Each number is 128 + 32 x the weight over its row's rms, rounded and kept within 0 to 255. Layers, rows and columns count from 0. Numbers have three digits each. The size before them is the row's rms in percent of the matrix's.

# layer 4 MLP down, 96x384, rms 0.0927, rows 0-95, columns 256-319
099:118113086156166085098150123133169088187162176119122142150131095056135164155139167129112135167165093118148144097194118161109100121144060134118139099094172119117143073134220146099188137140065074
108:113187144140096112091084103157106117051154141130173106120126133074073131163092151111149141126126148085137107137159127136151182126095116135151128149138131081125146061181108127090100122104074113
099:051048180122098106064133076149107100129138151081128119174082142158128186131133097104092089073137089180134105143136063135106123089132158094128175076140133142096152153032152142113129149165110134
097:149147143132051175217088146181110188144155151113134150044195072078079122185162112124112119120131158159153071146149137118142086160143145199168126108116154110133139099101095159153096130111066179
094:116121134145133131158129135087168133106118112140189156076097219186136212142113120161112084064110103172140116131083125113148128149151164140092119179123129077145115100069058134110097170125153169
096:101070149138065103082107142113108143161145123127126117171082096169124142080092115180155112133132181138136100158181094087121143124094149107130117210076134130077087144159097096122129150136133084
094:088130175150132147039103095128166111107160165117177122097116182113179173154141140082117148077131153091115126183135155121165128062156096176133159130139113111132143092174088122132098166143083108
103:135110112135102119154139082149157082144153146126128168131163106123152154113104145157086151140140200167129168124173160119050142155106123145115153170152173164188142088006163140120125131102122093
100:063151072119123110134083106156141106104113122151126147071094135096107104125175135124114112151112167111141137144124101045121141103107138145120102084088098156162173149111140065123130118149159132
104:152144078093129145050109160154144122147121162132133093180158128039089143136083146140093121101099110157111105051203181094130143118078084164123094114137133173108131128072138150140146190102159166
104:177118140099069161166175174155163138156115200057143156068112089170077077102089116142166109123174068128119154153134043101114116090136120188150153109163117101177110174144117137125167142121116161
100:125123129156196123088159179146161158109131095127137072105095127117149147131097117159105106151084137125156169122184122165087166128130156156112107098132084129167118174104171146108086123137102109
105:156124076071088126089104160115168136107132167135069150151134140149086152143153132048088155150124103164077096087154126115111218149112112103140146123052138139152167119120107120096158148085187147
096:142190157065144093124108122116103046134133098153154112153137141076087127124155103110137153134117127192128113074107092165150218112172145061124141098154121127075134134129069124163157118157173150
099:097140134116156134144126114122116176157130144103177080146120078090125136103087125072101131167141096140179161074098135156125095151089120115125174139154141087146153136098108132088141147148046158
096:116147154123086123144120128118143096165166199203105142082136170135076155118063148120082130127130126142122087137079171133161129104095170167145105072174129061150137150150097099173172147118151119
103:149143137178094134102182172141121153170081107136091120092129097141148071135125140152106141150111165155156128087096123127189109123061200116143076106133148169166109111166168136101118136161117084
099:137136110105083072082163142115142145161097118077120159094143151104149164130149115093117109127152124137177106086111117065177029167106129128048125182079132080089111108146093120139100091173115126
095:157198103140142110139091108126128128165156134154116181121078165152112180104093142126144106135123091117121159132093124118181152128160117135151110195115139121148129177097119106106141142164135140
102:122089149125202155102095195097169140156147134142096156167090160159093127097127098122133102174118090079159159104144170115145173120177128193173162058122226189135136070155176089174134147118112140
101:099155125085115175113184134155109133155158162174107099138132089155151172111094098079082135173138112141068096144177153127138091131103143070162136179151139086126178192091070110122134089148129130
104:116116133100135149074116151095092132097099129163183138139122074172139076156140121147081142104107083144095155130061121112159069128116176069111135201153116110063114119077094179067167078096147110
089:069110154111122122043133091195128181157143156068159149179131134144078075116107089107138101114091121120122061153142130078116130152100077071074145138067073155162119100093115111138124099109159120
099:101109096115120105079147124130173142121107188092099144091148093166190110077151119149114108200173158172102131079127164176096176107173134128155111179110127117095109117180145135151100101105129136
113:131125095132119121125168103121159137136156107123112102117132139125083129052141125150137095084177185113127098155095124096121133124123145175176097165143104153089121130141158105136117176111152159
109:111137106112140124122125075110142085147148123133159136154102132134073136115158129120120135104125172110151148103125125110130193120133087098178078161099121185197112144128099165121066136100125116
099:087104121113101066153160155133150140147123111149131137067095107086132122095091125176133132129083176133099113161151140143151165123142180138158098145127131152100111088143120174113114160099143136
098:133157132154151156090058136124104130124156109186061127111159124126096137109156121110154110132098181191120086088114086125130104135149147122119137097162155129132134117088169116171153193146104112
097:144133137126132127137170087079109136144142101116147233122057151158076124066114167198170090137099154122137105111105081186105157160140144144154113121109113132152105139133166091128131137130090064
099:114061160109153090131140141150129068068102098089159176141095108166125148120132079166166085076107139128154149116136109118124167145140109148146154142181130137177135088101131077159163178138120095
098:139099109110114126158111092099158159155143166120175185055113151161077123162152119139078118062096106056130102155119168137153131092115133148153189120119162136156168126138123114145108130142117132
086:130192123076173095119137100095139155066132112102133153085081105163124150105175128101134128108104127129149180135124074159123129114127134109130175149181132075170153145148123117076121129114099043
093:081169145132144151131174159121152120083092112130160147061108142142171118088092102104069098120100164124138157129143124091102161175126134115093104105116131126162136172074155119093124149099136211
094:196103139086130131076150075123099135156185097136148144111109139148171094129133139113083140102146119198113112154187146120122140175141132176183165083136056106108133197080161167105166118120088105
107:127120121129169141159119104124134140099130167176095104112141113170098135159122140113059127182157105173102096130120115158135102115099193142095169108164138077113156119151070186187158084159092088
109:118119173097115130125072113143183073125133052119079112138114145104096143081195110133131147154125115169130083089129084122187157150141077122131156139120143106105129140107074171103149144068185145
101:209130138111182106171100116115137144091105155113147134122114097138098102148103151141143115134132143106079064145181167102105124079136099108070122118054159105200105138195151116076170153125064124
099:106133135129104162112165123125137133145144045134133089192140129103200103103143113134157128074145175152077115134089147095139150108133184133160049136192170125154096111166111124071125208121163172
103:068119098123166130186090178194127137124166090080113179159081096069104158119069155160138129122167081163186200109081160117119132113108144178175091091083153162120157162082190098091156089111166086
084:185131147135080154116194134180136137131110094133139095129134152138145183110135082075194103146070129120143059196096163103155165145099120134133110129185103123132076139122155108212091171177139175
100:188107099125134068163095106169158206116152117069146076055052157134175107137091104177038150155135172151114091094164078133150098137110142111156102188129114197074124158119056153136134130141136153
099:127127145117103120117146175128208106122124130079188151173116080090120108089124127104130128108141122103151096107177188151137134161150157118078112147122164154120127132086171165114119094105137087
105:155153091119143144079101118160140112097130118138110031134124137174092103091107141161128124190149109114101194184126092148143116138105095147119088118162150126117145165178127092236130149159147143
091:098130098090128115153067179125143086089162140178134112150130091139138097139119134121138150128168166138145139127111129143150146133122168125112099139153160116083178139207168097134115162077069113
100:135113165130110112128158131120143078119121143174094214161141142136041138100072128070128094106163173086133101073139127127127030092137131128148109110135116113132142159153123072110147070133082197
105:101138091163126161153156156056131096128128145117111102135132216134209060092107158190131142074119207128097074124149174118119165099146118101132143063137092137133122132113080145195044130122134170
103:119116069127150088054132135137108114152100145145087088147096123136114111097142149104078165183096121104115101117150127146101164125159133080154152074162144098167118145132162170094107152101070154
096:150091099154156165124161149131095121178112138135158191097143086187077162105133145196054089096109087090197104062065121131136153110114168178144138094115114133120154133129117103123091104111160184
097:165125107110035113159159145168143129087130092095184113152129154140125155130143161130094108097131115117077101147090133124119167109116130160151086082137112114098159140151107177135143150122161215
102:162151168081129125095144115103088162108140147156225142203105130121153166143152181140155088064186120103194146134159124153136204170096082142074150132113151176126144197109113141177106118150119084
097:156156126169127157121192186111132163145096122129133170143116108120207134144097152134108079162153145149079173138117136138139124100113202154158142140147052168167105123168086130112139139097141128
096:165165124045125095160154191088114125156115180116148122115122135123190130217110116110175126185113118111106121161104093093149137100175089090113139131143135106044104175143111185128112193142131143
103:140183104145105099111148122141129122192162102177139126197110162160087167142154093093097155144153152122152136142123159127150137166129213135126178118172136143106121099137123159068113092145137110
102:121159146165089109119159092078112137133113157131109082227138092157111123170121089135103155162149156162061185129152062155140160104083081116126056115100119144121123104103154108137181096113089182
108:117160109134151134185128140234150126132078084081130179056136100117083142089143131115127154111075134066117142139161065130151149108140142153172109172113171144167089132076148182114138157159194082
106:117133100146157172092154107139107077201153114132162073080157122051088145136084173117160142075131078134139133184131129117175109105079124115093106163139091158139142115111174219090142078115067066
103:129133130185126140051125155150147091172103124116116118139137089155121114108122098102077082191103128114122152153115155132128132095102097121131127076153111131227138135146113086105139110130125116
106:090149112170111118149133095147062101131136160103144145137164147132104068161199121117164163108092140124168118125129095070092151166050100097118038136126178108126136108204144161148149076060121105
103:147100097174125165185113075168099124160109154187085110084128107077115150115069199206123143119104181102115054127114160173152152139150099140140163177109124084157114117078135108162133119127125091
097:108153044051169118140143099118118113112099104134146153107117067130144099151100120099104128180123148102085192147077084117116096125069122035165139052107153069103139193151097102101187123087112115
098:087163043159190101134080110112154119096164167129178126127140110089058069123115126174097151137106095073146139135155100142079144124142052077179157107081173101139162140123124149129093100068084125
100:141202156148087166100068099141118121187133130163142117093165139113099129129096137092062163126088170087155151096142088130113149072093185146103123158138156137070093151147124175155160129104151104
104:087132126153133143158084157126199093079126089194087061089133124115067099147064082145143148193109134134043137064122116128156107157202185126099135165131167163114094114160107120143234118143097124
092:141084132177121117068122121133078128141128105155152161179104105082147167120064123165096117164159096111116145133130132102088102151140128133120107157094107146143123170132164102129130110204140148
095:151129178112113132024104106174133101152107074145083107074084062171108139115207135097136092040097127156118150142155121117109098090135177110126153132150126144151145187055126134145152096169142112
102:129139162155139186119113110178103095148120110117138147096105132159099202145114091153142158124099101089082085141109136099127094131087129093116066119143166146068144119159093120175080153093144172
098:139164142068158121156126126150116144070120098121099122099118127098174196187151100108091101150130060128057164184069142099149114092142109106095114101149133088088136086132150139112135101162117146
101:127124123120127148161136134080144085109152092106125149139224094074153147096141157121169113123140128107121168155091119118083136169110071137115127143161109166210131171152119140119109088121166141
098:179106139163192173118131191114108159149109121156117106114138119147147091097102135165194125165151115163115163125164095131090142096107179131130158138090117074111148108155145160133142129127101163
101:079116140118154131114085144099138154076091108113098130178111161174150100135132134083100133152093168170084186076115183118078072126120122148101138127137163123045140173128101173165183146132097093
098:121113154093086141126088133157126153209136120118078095072126138105131115142177125111045109146140149027089124146119136107137145131143146108162097173132117121109166210116178109143132109146148075
097:101158143108170125104176077115173150135155111141115095134110141158141213169140137094205126006148175134103197124148143113134194110147140189148161138171084137145141063110124089170118081089175119
108:078164174094121091097135124156168188137130185104100177148117174059144110153075125112158094173135116145138183080092147172116122117149119137115118128146175064125142155197147100170085148129141138
104:127080079095188125129080122130159094099121136110127114100113121160176170109093119125098100128099038151152149137126132119127090124164125091096112135102162118081117147146139163095127151158136166
098:143084107102188148109117199123153134095095136142138100139122127142172171161145114144172081159113117168131121120057138083117100161137136139154129116121145035121082099126171155076131163051144135
099:137174156090088127160143161164158155061131081124176161135163131105170158139140095105150124129175082128148076104126117099133120107138109080063142154152156103106104178128129135113120119144114158
098:183146175176158140101129135126144161159116064127116130080111144139115169150160125135189134091110190094114129101148127126153166098108092151065148165101107187163137137094182108055072100140101160
101:159150151072199099052132115144115154164075080173155158124096079102135202132101118101143088193182210152095159172089140102110134145122115105139214135098089052184123149149146153144139108121120119
105:075162171122102115124126100066135134157117136140183110137158131159102118132114121091118121079132132100093131100137115098152134138074111176105132077161177124209107135104186095167100105108170120
101:147168062188135168119171070135104141146110152157149127165119106157173131097126156135116159114103089094140127174096088132071146184076107088168110120136128155150145142109141142105139127141198109
101:156147136106186133147115144157097171075092098142182068071143144124097128177186135081121134086141144096115081188116144160111157106083159101138072142142119111152154139122075135079106087133101071
096:139165087105092172100128131133163122109084111089161144133174095151125138171122151080113130096093140113140136132169147119139177140135135140120144067113123123113165198130073150148110219149138142
106:203143115144202106164137170102096123149156118179094153096150103103088112167124141098167153130163089139094103181067075142111106107114177106122139069105161116150138037128154131057103120119144130
094:036107102172117191155082156197093205109125114161118152127157128083136060132035138136059150182113191155114101136198133129091181147089145149138115112103152138175151123192154092154098187151126113
106:113107117179185186192121156104151158123161120092112134093146137176158120149134169080048117219129042152133102149161172164172050111144171139176120108120092137162107103091121132159194150156123156
101:133178176077114140078163156178107170154079101150088154097135186111103118141118122106159098168129087146129076081095117083132102119132120103136122111206102127123133135102077127131109140152157102
098:062150126105128086135121093089069110159145111080075190144156092158092119118171115130140122155171076157182126065097108177125144151053131131132129137122084110091158169110112156114150122112137084
102:150101138142202114083071096141173127170160123078107073127082124160202101098138142065143109153143097127181169157082116138140088128122120169079179110062104059140086098107145098136144102133183160
098:167139161145157107057161095136087152102056112071101208221098147164152114131086123097156141123091140182159150138141115151066132103140135193138127158136101148142156150155158130059095088095207132
090:175175160154125125080139104090139151148087113142124130108101081204171127075080133117151121122135148154166091131129158139144069081103076092132044117124108070110140122153101140151157161079159171
098:124103082148132142080199094092131148083150067117142160117130119192115148099153135094164127101116155137102147119111089171101107103119115086105209154092074118138183121126162115110111172181112162
101:205141127145123160109139107107073065163115120182128134132141121112154136183134158119166200164090120130133127137104182094154125141126159080147190082187115188076172072089146153103108132123126140
105:175143129150103113128080078163144095140126167104176077143084105112150082171086106090100145120092134149091098109129192123120144130109092113079127090083131101100143130137151116077125112078106081
097:164109110115111118088119178117132176090146147153119134092105161090108123090099145047128125169143160125113112109151106169065165166134075164116125083148064062145102101147131129145104181167121118
109:111154114091126109165104099136112127156129116097137173167133057115155123130136145119082098198125081114133128107144110162121157139131181121156130128126146218103148148145181076127092114130067141
100:145141093171133160156131161160091165191090150156070151121154131167158134114135096092126102134127165119103101215110107098104159072100211196081109175071170114131108079195157152101089138082104090